python train.py --num_hidden_layers=17 --hidden_size=224 --num_attention_heads=4 --num_key_value_heads=4 --head_dim=64 --intermediate_size=448 --vocab_size=2048 --hidden_act="swiglu" --norm="layernorm" --norm_place="pre" --norm_eps=1e-06 --positions="rope" --rope_theta=1880.0 --rope_fraction=1.0 --qk_norm=false --attn_scale=0.125 --bias="none" --tie_word_embeddings=false --parallel_block=false --init="uniform" --init_std_qkv=0.0172 --init_std_o=0.00276 --init_std_up=0.0172 --init_std_down=0.00209 --optimizer="muon_variant" --learning_rate=0.0108 --lr_mult_o=2.0 --lr_mult_down=3.0 --beta1=0.9 --lr_head=0.00634 --warmup_steps=200 --schedule="wsd" --decay_fraction=0.912 --decay_shape="sqrt" --final_lr_fraction=0.0 --batch_tokens=16384 --max_seq_len=1024 --doc_mask=true --train_tokens=203600000 --max_steps=12427 --dataset="wikipedia_en"
Each number is 128 + 24 x the weight over its row's rms, rounded and kept within 0 to 255. Layers, rows and columns count from 0. Numbers have three digits each. The size before them is the row's rms in percent of the matrix's.

# layer 8 attention query, 256x224, rms 0.148, rows 29-63, columns 0-111
122:122135120130186167056114107170136150082141115130108103158147121125137128156093103106102128089120139127121150158163149108124137092140114084119119113115143113120106179124155120144150128142110136173138128166140140148160114144129148124142159146124104154171121143158162152122130096150129135107106144099139081083120079171129103116099113110091
121:123126123112129140087175178147134128117132130124110146131085088161129126150125155134130093126099139132129138088121158106128094131147101160114112109138111174107129118101151133141109133142110100118146143134188147134161108128134136140094155135130128118131113127148071106093134125095134081157151120115128145101070105118127109104169177191159
149:138110126112117123112140141115119136131142105141117113101090154168138165093149109112111149159113095122141140161129104138123120144113143148101081118097081172136130122127115134111166111123113106135179164193114108151126160122083157139173135158121120119115117141156113130161143129096119154159114118153130110103116119147132135139124143127151
074:143115117123137122119171130149093097107137106133112133121123128114153146124115158098129175109092081143118122134174125107187119132137150153147150177155105124102137147066109124114122135110136114117124090107136112122107113120131162163142131162144098124128102112119130118129129155111128143135107112115129130142164090144109134134147134089116
075:127137142131100099132117146158144149142087160137141104117169143158174111132125113178140102137162152132109098155118143110112128127125129072145146063089149165136151111127086114089151092127137132148133137139156134137155108144144082135137128135092141107098147152129138126105140084116111068147117127117103134110161094103104114103156114150123
076:081139131142138136103117113116118163117145086106125129138072112102116118127102126118144108154142141157165161094162095158112061155095157126097139136119160126137137139145114135106094146105145131122087131136141134143100123107121184143125129130127124111137117167120122159130112159158148146145178140111146111153163165143102125169133127117153
079:144125135094111124129126134111130077159089116153099116094135187123113170144129129167133165126144137098131084138109097135169140095146123126130172115111081138126148134143115136141137121105133126115149114108131113128134101133116104165102161126133137095102133117099151076140142122113116099151118093109099128114130137117117098147126137142132
078:126129120106164108102114153134175117137096150163120105126143170151167141141143151146120128192143134114122126167094145160166128119132133081160127132118073128132108119112108162101109120148097165148132129089119069146165133125125087130104156107089131103101117121135165142122119120155146112126120110081114156162107108122123121095189087115088
081:121157123130122121175099114141130148130139174118150134131128142100115124109143111167150127099145165083133110109095143119111156119108102099135140128133143147150104140141147133113108087105145145147148109154103130118158103124153107111122173129124123122075113130136106156136165086146090102123160079108106135141155141104129136073107132171101
071:096101120160106088139096137133121126087155126108144117130118083145165138150094140114130133108131082137114123098138106142127140132116129163094128157127128130125135144132139119114116119178113142122141154147106156139093132117120142134116135155126087140137079140127104160110109157152117152134134132081114123184163123119119122156109141091141
066:105145183083137111141109161128125147130131131128168150103139115141146108155130107122076108112132127124130135115122143129110134096145145131191122129112102135181129111150141164145153128152127212158124146099115153134159144140145106110108145111119094158107107139104128102194143132148081087133131134127114164133120134147151143091082154113138
062:123096121112133167120164133122146155140105109124112132132115089122118127115137110134151066105107148172110158148101136135107158140155159140067107135100117075077096142151137115122163132100171137154122116150147137134112144161139107139138147087152115097149120117127133140100122176106074134120123096156152125104167157132115094142115140128114
073:139141162113089112089087131174144125095135124149153165150177066125134104121123137145101116125152129138113142180117177115121144141133133163132153124129145111172156126092123115119110120181122132137103131120134202119100129110112120126145127134134098149100098158128102081148109126139111136134148099112077139107134112129124152130097155146094
071:125146143104199127114110102156115146172127102102134120110147106109128114096108144165115103136116138134129066096135152155118160099116129104075143118125128144129110130147200088090104112170143166159136119118106155131122124076111096129138154146116087144092114131108109133083160091162138152119150137128099177127126139132116141163153125158150
071:120097110125130106160079133117133167107128157141133153123134133130179100103145104161105148135159168111121123113137172115109119105140158101172132161111145106114120131140108145146088155157081188117109160083145095135102109118142118119089133115129110144132128134121125123101117123105156080146090162114133197172134079128112102149142114133111
078:153097153158090113095153130110117103174137163132174134134144143131148110158166168186124151121126112154161120115106160122144087128138141113170144149109150126142149086120153126117138122132109111101134127140128147108144147104109130137154126155106112120081151117105109107102173135120131144114140117124100149136136143137094107166092178079133
084:142105163107144132083103131069127171105186123142160130119111150092117111142123151120147141093145096089106164116189086122128113132152136163132167099121160119129112118151159140151139138127151143120150114177139146138138145141126120095133103162120138113150127108098145096123139141116143095115163090154097106132128104113134137117109151128154
083:103111141111157148111134123086140152177132124168140111135154164105133125129151120134136135164113138107162136132115154088155165095134103083148123107132128153114123170126159147129114139110119156136146133132128132139141088145103162114104130078158145163172133134139142127131119148111119141125144098101136142155112125103154159077125129134135
082:156102096154138104124120124112104164135182148142102095126160148111175103123102108133131126115153155133150161136092120144112079129106117081152125127130100163149144189158157156144141180138142110138149100143110118143099140124109158100136139147113169143126108132128157163130136157143129123111120138122094163113123103092177104075099102116169
081:152088141138161151110144150085095095118167138133114148140096151126140130137114156148153124110127077129149147107141134129164092120141120091109130147149108141156143138142170155131106148140086122112168101145139175131132146152108154118105134113124130143116115137091125151144141110113104055111134119136070134148133135116129131142108123113160
093:107160169120128083081106108146125131112141126112141136118105103106142094135133107160134132118177134157149163117149113111108110117148112161127162128111166187182141133153143124150109125109107114084091135126145167127099145088140115098147140138137109135186148119104122104117086134139105111135086124143129118106140122112144146151095147104145
082:159105139114113165118130154095100162171137099129186137103142141126153108129133120094092138143148114117130148105113124145140105119095111113152157081143123152137098151107161150137121151130189184116161151104099135183120145139137102077172141124143167109143127133115170118100149150152111103139114116122110163144100137160131085099151111132131
109:126104135151140134148182134111107104128132131158085118116152127151177130131145133141136151138081124147158136157089130150152134121121144126088141176150150153113138115104129117102111140093099138120133089132115132145093144138113140142144157164133168116109166153113128126165124166170121153121090146139106170134126109097145127139116122129144
099:127118147139145113077156112130137089129105108129144144112094094124119145094097105150167123092098121106109112121120154069111149110163144115139155094095133129112192109134097149124178110118118147092147118103149131120139143117114130143133153114146145161143118144110125134127169119100148134086107094177124102104124123119130120180129196147102
093:112119104170139114114091161145098156129152107181140122115115154131153116108118131129138104100083128149117140155106166162146162155128114160139143116125132094132170103120104139099123116131103114186123126167118072123100095162093111172145115141136142152116096112151085090118171122100121116102137134128166153113143130118111119110123103145130
108:172093146137155112102086100128149173122157125158123140108117133130122138139113124130095142117120128089078143100136123153170101096099112080170173133112134115107164145145190143152119115135176124151096119147111130155147103118118132157087154107150123141148120158158093118117136133132149080098182135147106126133092146162140150139090172154104
112:141119128089160107102113165160140148081137152115147129127130099144092174178118086146149140123093112097124147154137134150104080104122113112102082098139139101137145116187149092140155157134131141121140147123099095136153161115134105099127154134064092148121110139107155138142092115143127103168084148123135112116158120104121118102164097130167
108:148145145154127137151082067150113151127121152137128129113131121081127098117134129107116162092140131144094141137136128108115136124135098165122148143129144106137148148156123117159137142118164142144126101148147127120113072149120125139161146102119111127161144116183142113085153120099154133150150088131140100128148088138080131108102114086100
105:105069120128148159128102112163153112120101134120144126135131137100100130150119096144143115128141122137105131119185090091151146114132132152094100128113152107121129121120129108092144124124166137133140120096123137112135153125152145139152116116112158094125130132104136191104110136135157126151120157123134112144144108129164125104105138121100
124:129143085104109078139131114089125121163148147086147140126129152094130160119120130096099087138162145116061131156149115133150160134153114171114126106093144120149134154161079118133122110156163134113103144085110068101121096147141163135139113133133144135155143141120128138133098133144097126158180135151190129100145099149151107127174121123122
130:134098149138103127131131112132119148149098096119128116163095144122124120155148164125115139114189108175120145132107140121133156093115134102172132108111141138076109166152191154123092102161079129108147178126093113111166117118132132130112144145106105122123110129136154080129143132098130160091094161114181080082169084155139099132144137100151
137:132139145096108139136092129143151112128119152143108171124135081088058128135130133127128120140179117132092104095090084137137119162102130131185111137096094124112157111182128100112123107168146105112123131092133133120143089132176125133173096108096115122113130116133123107096101149124148132126127139180102147163143159160126120128141066198125
131:124161088151129104162121124138134078152122134118083160110178121105104087136160158134143091143125076131117120104131124111144134117141151133175115118154155143153152139139075163118087101093110132112107153108142121129111132113121126182096126142130093131155159125151099123144143141155121119154117108121127152077129132087112136147149150138154
127:140091131166117165145127133097119138079100118119140079106116101174107143145112123132136084094088155160094140128114132149105151177161168113149149141122114103109159074127130132111112147127101140158139117175112111109116103094125153142143105159145110162124141119121060131158114117085120192082137147171133101129109144126111139123122141133141
160:129096119154140093123125141090096175088138143075127124131103108136096144116129119097108153113117126131126124182140144149097138122151150129125132144105126139114092135124094101096158111120075120128151123185142115132132120090093143124120144166136116115145134178170094144159140142101157129129141103189147102100092098188138127134100139147158
# layer 8 attention key, 256x224, rms 0.152, rows 29-63, columns 0-111
127:108119135110110131120110135169108083115118120104127121108098119191128121140136156152120134112141126141113133113129130114146089104124111108117055138114141117083098117094167125117136172126136125137120126177091157143137144150121095137125120142154158095115118095089128136124170134098113151094181155089119086132123117123173120132122092140160
119:135145114078154155112167146131129130140053124122131121146105159108129134149128100150126065116103141108127129086139144133131140097084137110134121152133099116127117129096137130174137118152144156115122135159104119095141113105083193165137197157154091137149123153113113157133113120118117088164109137114154212131143106149129123093123161178138
124:148124065114133118137151119108108148124129120112092106149101140141142123110144163088130132110106107143139134112150062141147132130117154156146111102123086156173148134107111147088188152106135099150164149114133130187150132102172147106129118161166171133106146177121127091114121117129117115142118119148092090117159112129113159141112152086141
067:130142144160093107139114088147175166121107136141116111125107114125088148120133154114132128109124123119133127133091170108121132107127115140135102166134087120165098117168165045085121140147133129115147145134120146125125156124166144119115141128136116153177122157132082138079092112122144114122157152124152114098119163119150131156143180108121
077:131144125126098126136093138123131059090152093108169135157152144128095135126142081110159153118124125155147112118157098148159183129108118118127106130150104153124128134114113131141136106092140115112120134117125096118134135075148118139164105102158126110131126087105148102148161125135144137113120071122162083123168132139085107160130151104151
075:126127132148129096067145144129146120097109145156123124099154116082130136113130181143145104132149105122142094143123135150096121135126116150140152157113091154122137147109133150091118166147106129120089083113127106150143146140122126126107107158139128122074107092159102057104139129161118141118119169099156139115125134097139116094176110117107
066:118109090124099133118100156151136142125115111135136125168152120114117138159159129106092099155132135103131143119108114123091162155112114127145101140128135125152101132137118168117137102096115137119130160112120125113130110117098134125124101120122170205131137157143135094129115139126071125128142152109122109092171068106081136144142110148121
076:134143113095097100126115089130105157134142155122126133132098137135137140142120117074113137100135174129123147083174120165110113139135153095115109127125117139116105109165108142165124097125125129087142171140162161137136130099113132117116121090140119124125183151128125123173144140103100128160112097104141096118119125127119126141151122100120
075:177083083112073163103133126104115108127164144115107125146147126146134135125138119113106120111111164135153147154126133172145116141130133133171135131175149121153093131148147112182118101147132170078164168123118156103144109099142162106130126120095160124136170138126186134130139166138093115141095087136098111163129108134113127137114131149136
075:120117127140111180117127106111150128128129121114099155138097146089125119111127148128121090127143131138137153134108094089130077132117146159150126120138131096069138159122111126126117163133118113164183099119109094144155126148109116141118109147116138118141139151197138136105153123142083123117150143160115132123132151111106101127086109116152
067:135100094133101109123145135096135131143146166118120099129135133124120135128130123119108097103104122140116112145127142082139111129147078105152156091168105125112125110162131100098157126157182135128126114151121117127105117125104115157116171113110131140124156144123144099096092114093105113119109136137137151134159088107099152130172131119133
071:088146115143159144159115111172102149146108126125124144131125148106135092134135102135153139090128103133117156132159161103140173115133114170100086160118139145185124136119142085153102146156166129133111105131108129145153124139119120094160067091130112091105169098114115136116136097109098084119124128118151113126118165144186148118131140122124
079:127155077135149175171157108092106120147113094120089130135126160158189107177131133121145131107108148109188096145125111111167143138110133093119132138150143100110126107140094084124131136139130118150152118135100106141141127141149111150172118128101112149135115144124137122191146141146086144127153113160173092164181139150120092117131088122103
081:108147136144110160129155103117159105132121153159130168133117168128182097137141121097130127133127110155125162127116084093121092122133095135140123167133161127128111110150145104179123153113145157102132126125122108085109094168145152159112110148100148143168152130133109130191147128110131087126134128185125123126164146126131116148135134149125
082:141114145128070140043146114085148114120113107149110186139101125130119146144115127147125134120114107118128126140102120131150106129143122137093142165133175143141143115182107151100106139135101140124175126162161162127109149118106145091114151111107110132119149139102131134123138105137119128129151162128133132171140164154175112136096165103152
080:132164128159146122103163166141096107135142108141116112117132152107147113110154103115115132145131102100110100105091124133120118137110083150126160128155135161166166110138131138142140132154113126172093130129147137116128117145116126118152163140111149123138107135082106144129139114092149148159096148171140131107107137164124109172138156083147
085:131094136104142121118157156118100154103137106138127128140158140147110157115112149120132121142119059117155125128113115126104113129139145139161171098121167166142123144128127177101095164129085135157111141138165128141148157121135120099088154117120152133117082158119106119142131111170126146132140130146134132124097158120127151148158121078176
079:162130153077127132136121120171114109140133155106121156138102089160128156131158124113165109136117094138109133102142146124100103142109169134088162145138140134160116132141148131125148091143119176102119126105121147120091134138145129092111104107147115094163156103116105124153126110134142051095161158126131116135123161116074114124073157084123
093:140098154118100112104140100084108115111154115132132123106155147147169121141106138106106134128136152117137154094097096115172136087131143131149169132124132114144127124110143161100122127131127109148134139148112112161122089115125103118112164150102164133127106149117166111111107156138173130144149139119118152134110094142133127142089151105119
086:135146131116115137112149116086123119127161114141134153129135137123131178146122117131162094096137149101169125092129118122137128158147136137155129142164139124143128165112131161101120166112136119143143122171140171152176127100145118113137120135135135105112083100093138132137104168113146108142097120169113146103089116162136136129164148089134
091:142086121136113173182174125130122096120126133120101144141134126102162085114124099113119149136125151105172155156177102106119064167122105119115125125137122134099135154119119099160117154132145110127156111148132088155170159116130106105128158126121097087136123105099090135126150126170190133106130149119129097103131087194105147088115121141157
089:154092191088110102108125125137111119131132124150117130100140136144143120119171127091129140113157137131161081107111135140163162116134141142193160124147159167116146139112145098083122129121067109107149114108159168103140118128093102172085117131142105137142160141155108103111114116122108145118107115102118171109116106073122139133148142136166
094:105130127147146129146119084118110126135117113192114153118188164126123115107112117120149147099116163110121121087127146107150149138136146140109112118133137128158090137154103156102140119106133154116119137124151103147130115159131113078119115143131185180126103112136183111100130139168107160101123070159139119146106091174164125084123092109111
090:120128167129156149110124147137145084164065148099087132121069171119122090098126138135167108073132129138086151113188154136151144095110103134133108114150117137104130093112122101124144120168149132171133146080111169178170124152089122155118100111160111152143166152157121162141162124120119097091094088125145125107096169147105108141133141114147
090:162111141123110121102087132156133119160153165150145088163085101120144122180137127111106142132147108171102140121079084088125121142120051106104145126106123114117140126121170103155111154165151158126132132134108130148113142137136142157169115135158111130116098132143132093118143128137125086127145134151099102115111138129128128136126090069157
103:133098157127109178117105091159105112104100093121132140127111120102144094169175158118123160149165138133141117154097080163107120096157063115136092142129116125129159097125158104172105147183111130098110118146097134120150134124147125145090137115159102161079112104109099108126124116125129106094136140165150139127136117153112071097087135132101
114:108063135080125138098119147090126123117110109114135138161137154125128106134090131087123119130109113140144104142127156134153113130107084131112142142115143096129116137126104120073131137133137128165093109108104142105100118162129111134150180153101170201137088138111105123175104118139127119134125127105151147138133109159177108120130129159123
117:107132119143147100109168126133136111164058129176142110118126169171132119151169162143133147126102104154081103149086181089091146138142147133133103150109117126092117083131122128122104121123106151192123120126122116111139116147111118131117100113120146123095123094140118130124174124087121099120119136102152125108158084102097149173096103103092
121:123113122095167113135113138181145168123130153126101141103153177092104134112144143110121142108103158096115164147151131131120110154118138158102096134104108087159136152108104161141146091127116118115110144099108059124146153126104095133157107106161106120140155085129170120150140103124153168195159122114151147145125116135124129160107114138114
120:091117119117129120133142164115157140159114137127140182105133137105111109117094117150114131121112176082108122175129108112097103116131122150068113117139115093138180112128106137111165103144106137103094113107133104083111146130138135130151142111111135109143125140091154120117132142121127137178143095172160092098153179147132134140148147094114
122:090112130123148112152099166114094114124099123113151123165129133110096095128111148119119145143134132116086138069109131134110141078126086125186137111137109150094113106179143130096113107143105119124144107134124143145136095133135115164096132123123156177141140134131128136118174103068125132112126105100128117146163132114139111136157138142114
135:103103110143147138138124185108130120095100114159148155131120160162144140141128127114105156116109118096115136150091110182126104099159106130141152100105092137154153147130136140123151148141148138124123166166138110077152116147121118161155147116081110125152122131113101122127131147144094167166134147134147160197155118133102097126137103092143
121:135144135139119103110122077098123150162142154124101129151115129069095086141132104129100156156141129145126108126143153149083125132117127139124128116126154156124104137150147153114094118105145169143114098136167097149105155102145137123113124145152173121178181150150152176103150126122115117119122088135103142091123119159118092103122157144093
127:149148150114102157132123155115118114118130073108091127150135083103112152125109114133100099112124136159125111146096135141141138165182166138185122154181125143103104117112090092147147165115104145150129114148101092135128129108140159143125125107153129138104142121057091170122154132108135129091097168171162144151110135085127138107102151127145
162:110120130133134121141129129138107142113116103063137113112139114122093137105104158119119073144133121120136130180140114110119142134121125144170130119144095168131137156092114138108129181151112124105112119090136099183119124153103139151118116182156186122116134172107133114148154150091173103112136095144131077124069109089134150119129194173128
# layer 8 attention value, 256x224, rms 0.138, rows 0-27, columns 0-111
105:141139125154142142149119136133153157124110160115125109136090136132131088083122121122145093138146126088148151158175148082033124138139143126133098124138155133132129109142164105135121122129092113118099125095150138135139129133131094113145130130138172116133103118140166135091144143139175167116160097144138099143115145122156138176128099109099
100:152124140145104073126136131113146107133129115140084115121133113135127120105123110154131132100156125123139137158122151136107124119204114130144125122106089160176108128131118101103164144152125151119094127111093200091137063132152160167119090155118123115109099144072112145107119144128160112126092143172107157134141136156122124147109122150111
105:073089111128131090064135132111119092132142104111144143121152142125118181158143153130134126115143095121116094128141099106111155150155152102110182105104123085134123152131122118130112114126113108138139122106137126117111096075135153106122109127131141158111120112130150054136111101099154129145164097148149094073168127142140111117114102116135
094:120095134147099156103081118098130099116178152097110101153102079160148127125105100135161170132149139114114150092128126093125125112093133185112157122142133127120124134117142080111173131076095132114140177124102145134133107163113124111107134150133110139085125126132158156128152127134095111108097135116127149132106120121081155121127104096124
106:097179131115085064150106080171122106116147117136156157094148112080090143148136169146075113147139163116156099163121155168077144109139145119090099167121137138143118124084103131096116114109105146102131112086102093106112129084102147103155152137112106138128138134153151114111119168141121148132165161083138163131127159155136148143139123114142
114:153141148125151157134140131101129155164156082105140175159051074134112120075117102091090151131154160095153134151129106122160142097086147165113176135125137165130128130154100082132144122141129137109107148106153145128134131115116090134110090123147127126133108108146068081146144170132161130107116154147110170131115099171136129144129152149121
101:130160146141135116128127154104065165096131154142115122144103101139113083109122100087101148126149088161127141111112121125100187108145140118140158121096093097153160102145102103150117128124107114109086110137147140143144170081136141170156124138137108125135115125120107137112124178099132130139151129154116088112110127104119119126127125076078
091:100119116090143138138150141102105122166105179161098103106090147137118130119140149125093140132132120158100131125116109119137120135112096115165097154119151116123118103136133153152119135133102172130132125152085111122067164147163167117117135145074131094169129128127146080170083085138158126155108114145124110156167120118123118128133141123088
103:135130139130100101131122149119162109121126148175139148119164110171114156153102147166137118125161128112096126128149167131129114150132136128139121173118131149138149130096123141107121119170179110134128128162101155128121145153101151112096125152108145136139128186117113128107138128099061126118136146182112139138160130123121102141121129106095
090:102133159170113109088119148160120125119121138133147142104159146119159100111137152100140124067113119092140135142110074169133127105138080147140132173116118116115135170135140125108111174161095118101123110138137106155113097063142165152109115098115089148118134152139164136110122105130139137160134167134109129145140114159136144133105182143086
104:136140157127134144100139132119187114093112113122143113132056095139121076121121116135144077163109142116135128121119135156119119087076135176109155118167149133132147106111121118119166138113125126098105143131131091078155139189117109103125140151103115152135156169158109138117113144165153119143137099132112126124121146117139168123161120073123
098:132160103156142146146108157093102114121103133119125112158193157116143088186102184090140138119153096151125110146118141157155130111186110105153134140092132131123135149142112163155078174091136185123147139109102131138118121140115127128100126120119132108135081146130088124162098126128123122108117142122130147115168119122153138073111132106116
100:164145189107144147119139120108189164150106128168105131090143108157168174137131099170152116159101154124186115124098114143115107171098124111126103125120138148112093127104098142137087136095091175130104148129157155125139099156130135125122116168146132155114072124148066142134111132115133153133127173144148120140132127156112146101177120115154
106:150095135115101165112169097096105121144126182129145120130156132164088112131128147121192133121072131128102088119119118161178126144094152098155087150134064115116108161160091162125113127160088141151134122134140168126127106194160107078094102085108101114092120111132109089103138096119116138144134166175117126136120134136128093134119122146139
092:141131116137109146151174132144129138121116120078101127131125112113109174153121098143176131116133135132127140134122155136112135128145092092085103139135160067118115127142156128150110131117122126100074111153140121112115189164143137065113161113119104141141134153182123134119133120132116146149154141146148154142123125128110086092124145141141
095:148147139077161161118133125150144151100134135104120136095141143145115177192097193157177136112120147122104102164097152138163123163174099104133126142146101146157120149153110137142128125145144127141142147098119105123126130157115124119156168125120107162105149112080125140129093109165124114143115077119128162092132103122134156142125116133156
107:168131114150168133116148164111108113147156121132174140145116123108132121137112123149180132070137106163050116137150146131148132124087127129128193103112150120119148184139176139116121108132164106151132151111167079153147108133126097125090152128106134094096124128144164141148142129136163098125124114162118128037094143108094119099118163122136
100:129098147131133082111149109155104129162107144098129155133132141126146102146123110120101107137150152150092100109119115145108118124111137124153150165153141060131101106106140118128132153066127138139127154146127112152138162138139104147132126091138091102124099096140098124155136162152153152113135100130133104128141059165107105145143114092150
113:123107143117101123076148128114122148127137117089098157151186145152149188131077092107184133151099088154128107133141107127171104180126087154138136092164112133123105133157133150139115103164135116102138102104159179090124087154154155137136127123118113097112111130103135151092094099095113144112090123139128138179096149152100137109139122097134
105:101135104121117106124141100138163140094132092104143148123142096126097090104090104142085112120118127131082133129122122107120126099072146107109103150146074130139178136111129136128143141102183126140134142124126155126122127106133118163154176138098146158114146110144151139148158094130111146129101132107125111118132126160146152064129137148082
096:086132104139097177145136127071120140110132164160142149104132100115119143108169134097122110121143122126082148147133136150119141141127115133156120138150103114122166121150144144128077150114119112149148111119161098112144132115127141147118126140129134146158146160117116102160156089121104083150129093172145162156101142117177114140130088092108
114:109113136130101118096143117114108105129153100120152147132145171128109087170121148147130146108096103133110092119144123146051126128124150131075135119075142139163119129175090111089140116144086110130143143165145118144146071143105080152142131108096139104104143121095112130104081147102156184137124150134086115098139149137118119170150128138127
107:135137132131123134165156164170160140137152141129138110151128147127094136055112114093141102108175112149116105133134168135132136121123158095162159134123121115131094146088130117152092112120133058103175185096134081157150120142087131117122121149127098143153147108112125131141158131167099130141125110129087161048105103110106122142101160160103
101:142122167152141107099143128140084101078094127122119151099130117080143144151156144096104151135099088141150162152141121093159103142157122171123133163105166160113117128121126138104104142170106101104149121114154098104107152149143147144071062101140121171094125149124125131082129118142110151138137107116121099162136134149110117155140133160135
101:095147119118113095088132129127158104134140125099143121156126159159136147080101135167112057135119124099118092152116149178133118132154095139106131167126097157123135129112079108123100139139137170126117133077121133148173047103151112115084144161150112103111084145156133131108118136107131130096153096127118131145136147149146096156091082121178
104:143181134109147108098125107163155145171110117135093151139114126126149132123110109152159130148132130100132141127127122155125171110156073131117158137073161140118137118149116130149116155122119155123141157109134127071122088119112100154112095144110166140096122130106130096110095159132124145123152160108153154120140154125145125125147097144142
091:090122102102154150097149144102153118087194125146097149135108135132131110139118126097153144134141120135071134110136072172139153155137114140135123082158149153114117125157163152113064105095131134164127135104166142105174104106134164129122147130146151110085136149113114125137136165098127130117106146133150178082125137116110130177126116107150
106:108110121137106133186120158161114130126142110129120132127104145132114154104199145129156154145129127076185158105158146130155173145091128150129154083109169116107187087163121127157141109131113142107113116106122129116097111109134111122115131128119136126161150142133117127100129151094097119164129100091113109076180126090149149151139130140109
# layer 8 attention output (transposed), 256x224, rms 0.224, rows 0-26, columns 0-111
098:103114132081092101119099129147151104084130111129126157117101095164133143118109141127116130101123173135120106124128152164168134119130128142174131142106128122141117098116114113162116127139123118140143122179110115081144127158150122127155097083111072130130101115106191163140135118105121120134094147132109137124141150154170115115066152136119
094:118133121155100141141130118138131114170124140139140121128138157126124109113137129137122128099128135134136114132107086154151143145077105116104146088179166139124133133123126183131160157150157150106117148116082131162127144154121155101172125109152088132148152172162108100144115132144114174120134176099145182096148078122146146114138099095108
094:103138098156118142171136082089173166147076114149131132126157141093131148125143115121151095170154091115125129126123147115102158134126113120149066148117142089109128122143120164126113151121110142141123156117119128113152144142139127174115107116115142180086140112112108133161116138159124129151150154151114152143114145110136117101137125092148
088:129121153126160100119099143157184152154172155132144080120157124116135156134107093138103091155150148136133122093175123124144130125129096104117120141146153091140120133153103133169092116141168141162103130127119101105127130123127145142136114089137125129157121148131111092133071115142151162135127138103110146172147111139157091103134104106105
094:133096114095115127121133163088133148137086102145108120142134165132129112121145096139137158134134082095103141118125088078124142108151159106155124118172105155110118125102105154109131136180120125148104162155109150156162133124119125121136101131123142122127165120110107153118113093143118100127154062135142099122083122129153149146094123117141
103:160116121084127130121094119159131110117082172085120105100134112131123125139112159141129106094134142157123122124148111128113117138113093147096086174118128111162083107119145069105116132165135093125114149134141096136109141149119111122131140139098140134162103189122182056130093118142115121086144142092135113116158101121159118097165122098104
092:128115116139097133125086126149115143116097119145158146122161145103150115130149157156157116095118155154092125127119154197138111152109138170141162108123139133103104139115125115145147146132156132117149164106127164129108118162124137087134088109109128087165126112162078095154149114091128110095157112148140123125125126111141134075151146167140
088:172096080156136161117126115122145155150103117176151109179155147128088135161157137141135090125142121153121140179140132174116154162083147122125189111146132129132156120142130115146135087100151164141137123125139162110107124090120124110139131170119130151140091130152147130092140132124117115102132135144110166113065175145160146104097137157123
094:131154131145165129084163127123109133179097146137105107171137143154120096126122143135104121100120133107097166174130149136143146111159118139150154076138121164130120165164146130145155089132141137147101121137128124181121123120127086112117133148166127076137137130162082199113110163118088083113109104075119133146132159122143144126168183138125
090:131134136129149129130175128089093123130150122129114106140152114063100162124125126108135114131125161132135128095114148170121142125132153094085152105109119112120119127146136112166128115097068129108082163108130149137152103112172150159124138111102134118101158116148126084141168159112157153172176123135130150116100125102099143106125160108173
092:096114140117107155107115143150090143123130168078104158123119172123121142136115165114089105126145083124121166136131141104132135130135131115117133168116162111091132153134128131131074126124140101113150158164166131119095099110122102116160141154149133138161159125143095103174113136118114137124114060146112112127114096144119140161119153148108
093:131132147137128149112124149138166149152148136149143121115081123068126072134183127118128142156086112153202101130171129121087115137150161121150122141124113124146084147097120111132130128111116149107152144168116125125119096133144103126142101135130100136119150130091150134142090115141160112123098132144070117114147162123099149117120124146144
097:120138122136137146120122143124082137115151151088145169127107165083124143120146084122096153086136117169128130194119146122157148093107155119132165112131120114114162152137095160178156128149147124137144150143115104136155156093170156092123143108104112094173119090109173106141164143100157098085146128113161065151110153091123126114120101099116
095:152166118121151121139140121125125100148073121118154141094113143122135151132181137141120154184127126133206181153146135133121104127133159158122145074110157068132105174135151143139130126117088144085168157160146126138142130075158109143100147132134121117134113130115178077128156127118130149138109183117120138129149101063117118121137121106131
087:122092123166182142154107135115125103116147131137146082122166181130143136125106101116125129136126087118109098203160138121150110116092134137146075165126157162090138121104088122130165112118142114119132116100153122123147137100152154134117111109072126103096104120111097157144143122122119111069101105162109134115114131094129145142036093175131
089:131115123141086128090148177103122136160170148134104106121103065123137145096116062107106113112148106135127122162104174091120112141122125126117176121104134109138136150151142116117130136128101111150152108121112136116102124111150174123124135104142164155057120147153118123125115118081159153128138171168153101117130152117113115111038118138121
099:078169114169184115149129117103140167120069150142125117133146100094157153108090126128080163185113143126155108119130166125157138114157121123102083107150160090113108124085148086114142145115121141156108115135110129126108130123167125134122160105139151104124109134111111143140089096116140100097089149156106124111150138100138086163171135135110
096:155145067150158152112100122144140117106126128143100119130169120156143136147124097154151139122112124145146138063132118088105110125096095115140131176121125098103143157139145125107142159122132118146124103128113149129155132133120158142133130090110134125144132131109182105069163107119132119123131129109062151111083149089124150141162110096154
101:119080140189112082158149105130092134122118147165134086115158138126120160098150135129124108123131122147171150194115142151110117087129155163115127157099134136124114118125143138127150117106137111094141133103134088129127116105111168127102155144130106134110129148143094138138158159120154143140125185125158127107154108165157122109188123115104
093:190132148087128094123183119094167105154143119149104162148124154123130121120153118139169131167115128114132113125106096136150116094098145084163108117147099124112103137127159120133165126148095104112076108110181124122113142113093119105142128156125111084133150163141093138161082134115149140128147094120123168089130117125144129209109144112124
089:110095174114127160136105086151106125130139110140093143138138168098081089129114118126138130082164135132112128152106132155128120147125147128130124089098094141143132174152147177147133155126164132087121142148121163125102133136147158096094143117100132124089152133146098129125171163127138149144152156116142126122142113155113129146132139163138
100:110137091134153160156132081107099104135136108166099144123140122150161124144130130102143137122133150130142144091115135101129120128132143099078143081128116113142117143149156142126096157130140120147164074163105087142154155117139119143133109111165115137164143138142136154135134137144124132123132107139129180138149123141126163135114170072083
101:102110111151137109117130134174132127142116145110102117164172168137099086104122102175159137132124143083117088115145122093141117154141129093096105086089142109098124099127134096065120079147102139177105155171111134093098136137133092144129118120092139122069116111138126138131084126132145148126096134105144156143140131103127163141178104135155
093:113136137167139130111150126175127138149147145117106137135116106125149151151134156093105108137132087113124137120081152117169135115139117146116156144132146152140109108115111102147090149075132177154087098079141144130156113151144122142135136113107107124111164093139150104139120149144106124104187127100154101119117135106137162097108130153141
092:133111091163198104112114150086111103127140106109161149160128127109058107139128119139142146103131142103103132173138115096153114116129157093137096128140136080146142111122166164125142169147101095131142153153152121156106147118144129120166126109137146138163143111104106127157130081110133132091132113092110157134119133127149127103119158106128
095:091115126059123133150105183130100104111123122117140160095122169143103119114140098152109110130125110151123120175136083135130119092193158113161113147173124151151101123119153114112149122117122099169102143159131124161132155158152144097162095153169109149139104147103158098126152141150143117105140076134123103118101101106098136123131137114144
084:103149159122123133151122130070106152142135120115137117127137121138107122111109166100124121136119127115132147119131166142129118132152146124128099110140110069142110107148129119087144129129122113181113097151114080131107147154158103088150112123112145162136093145115122145132147131145115137168196153104114138114101103104158148093187100124144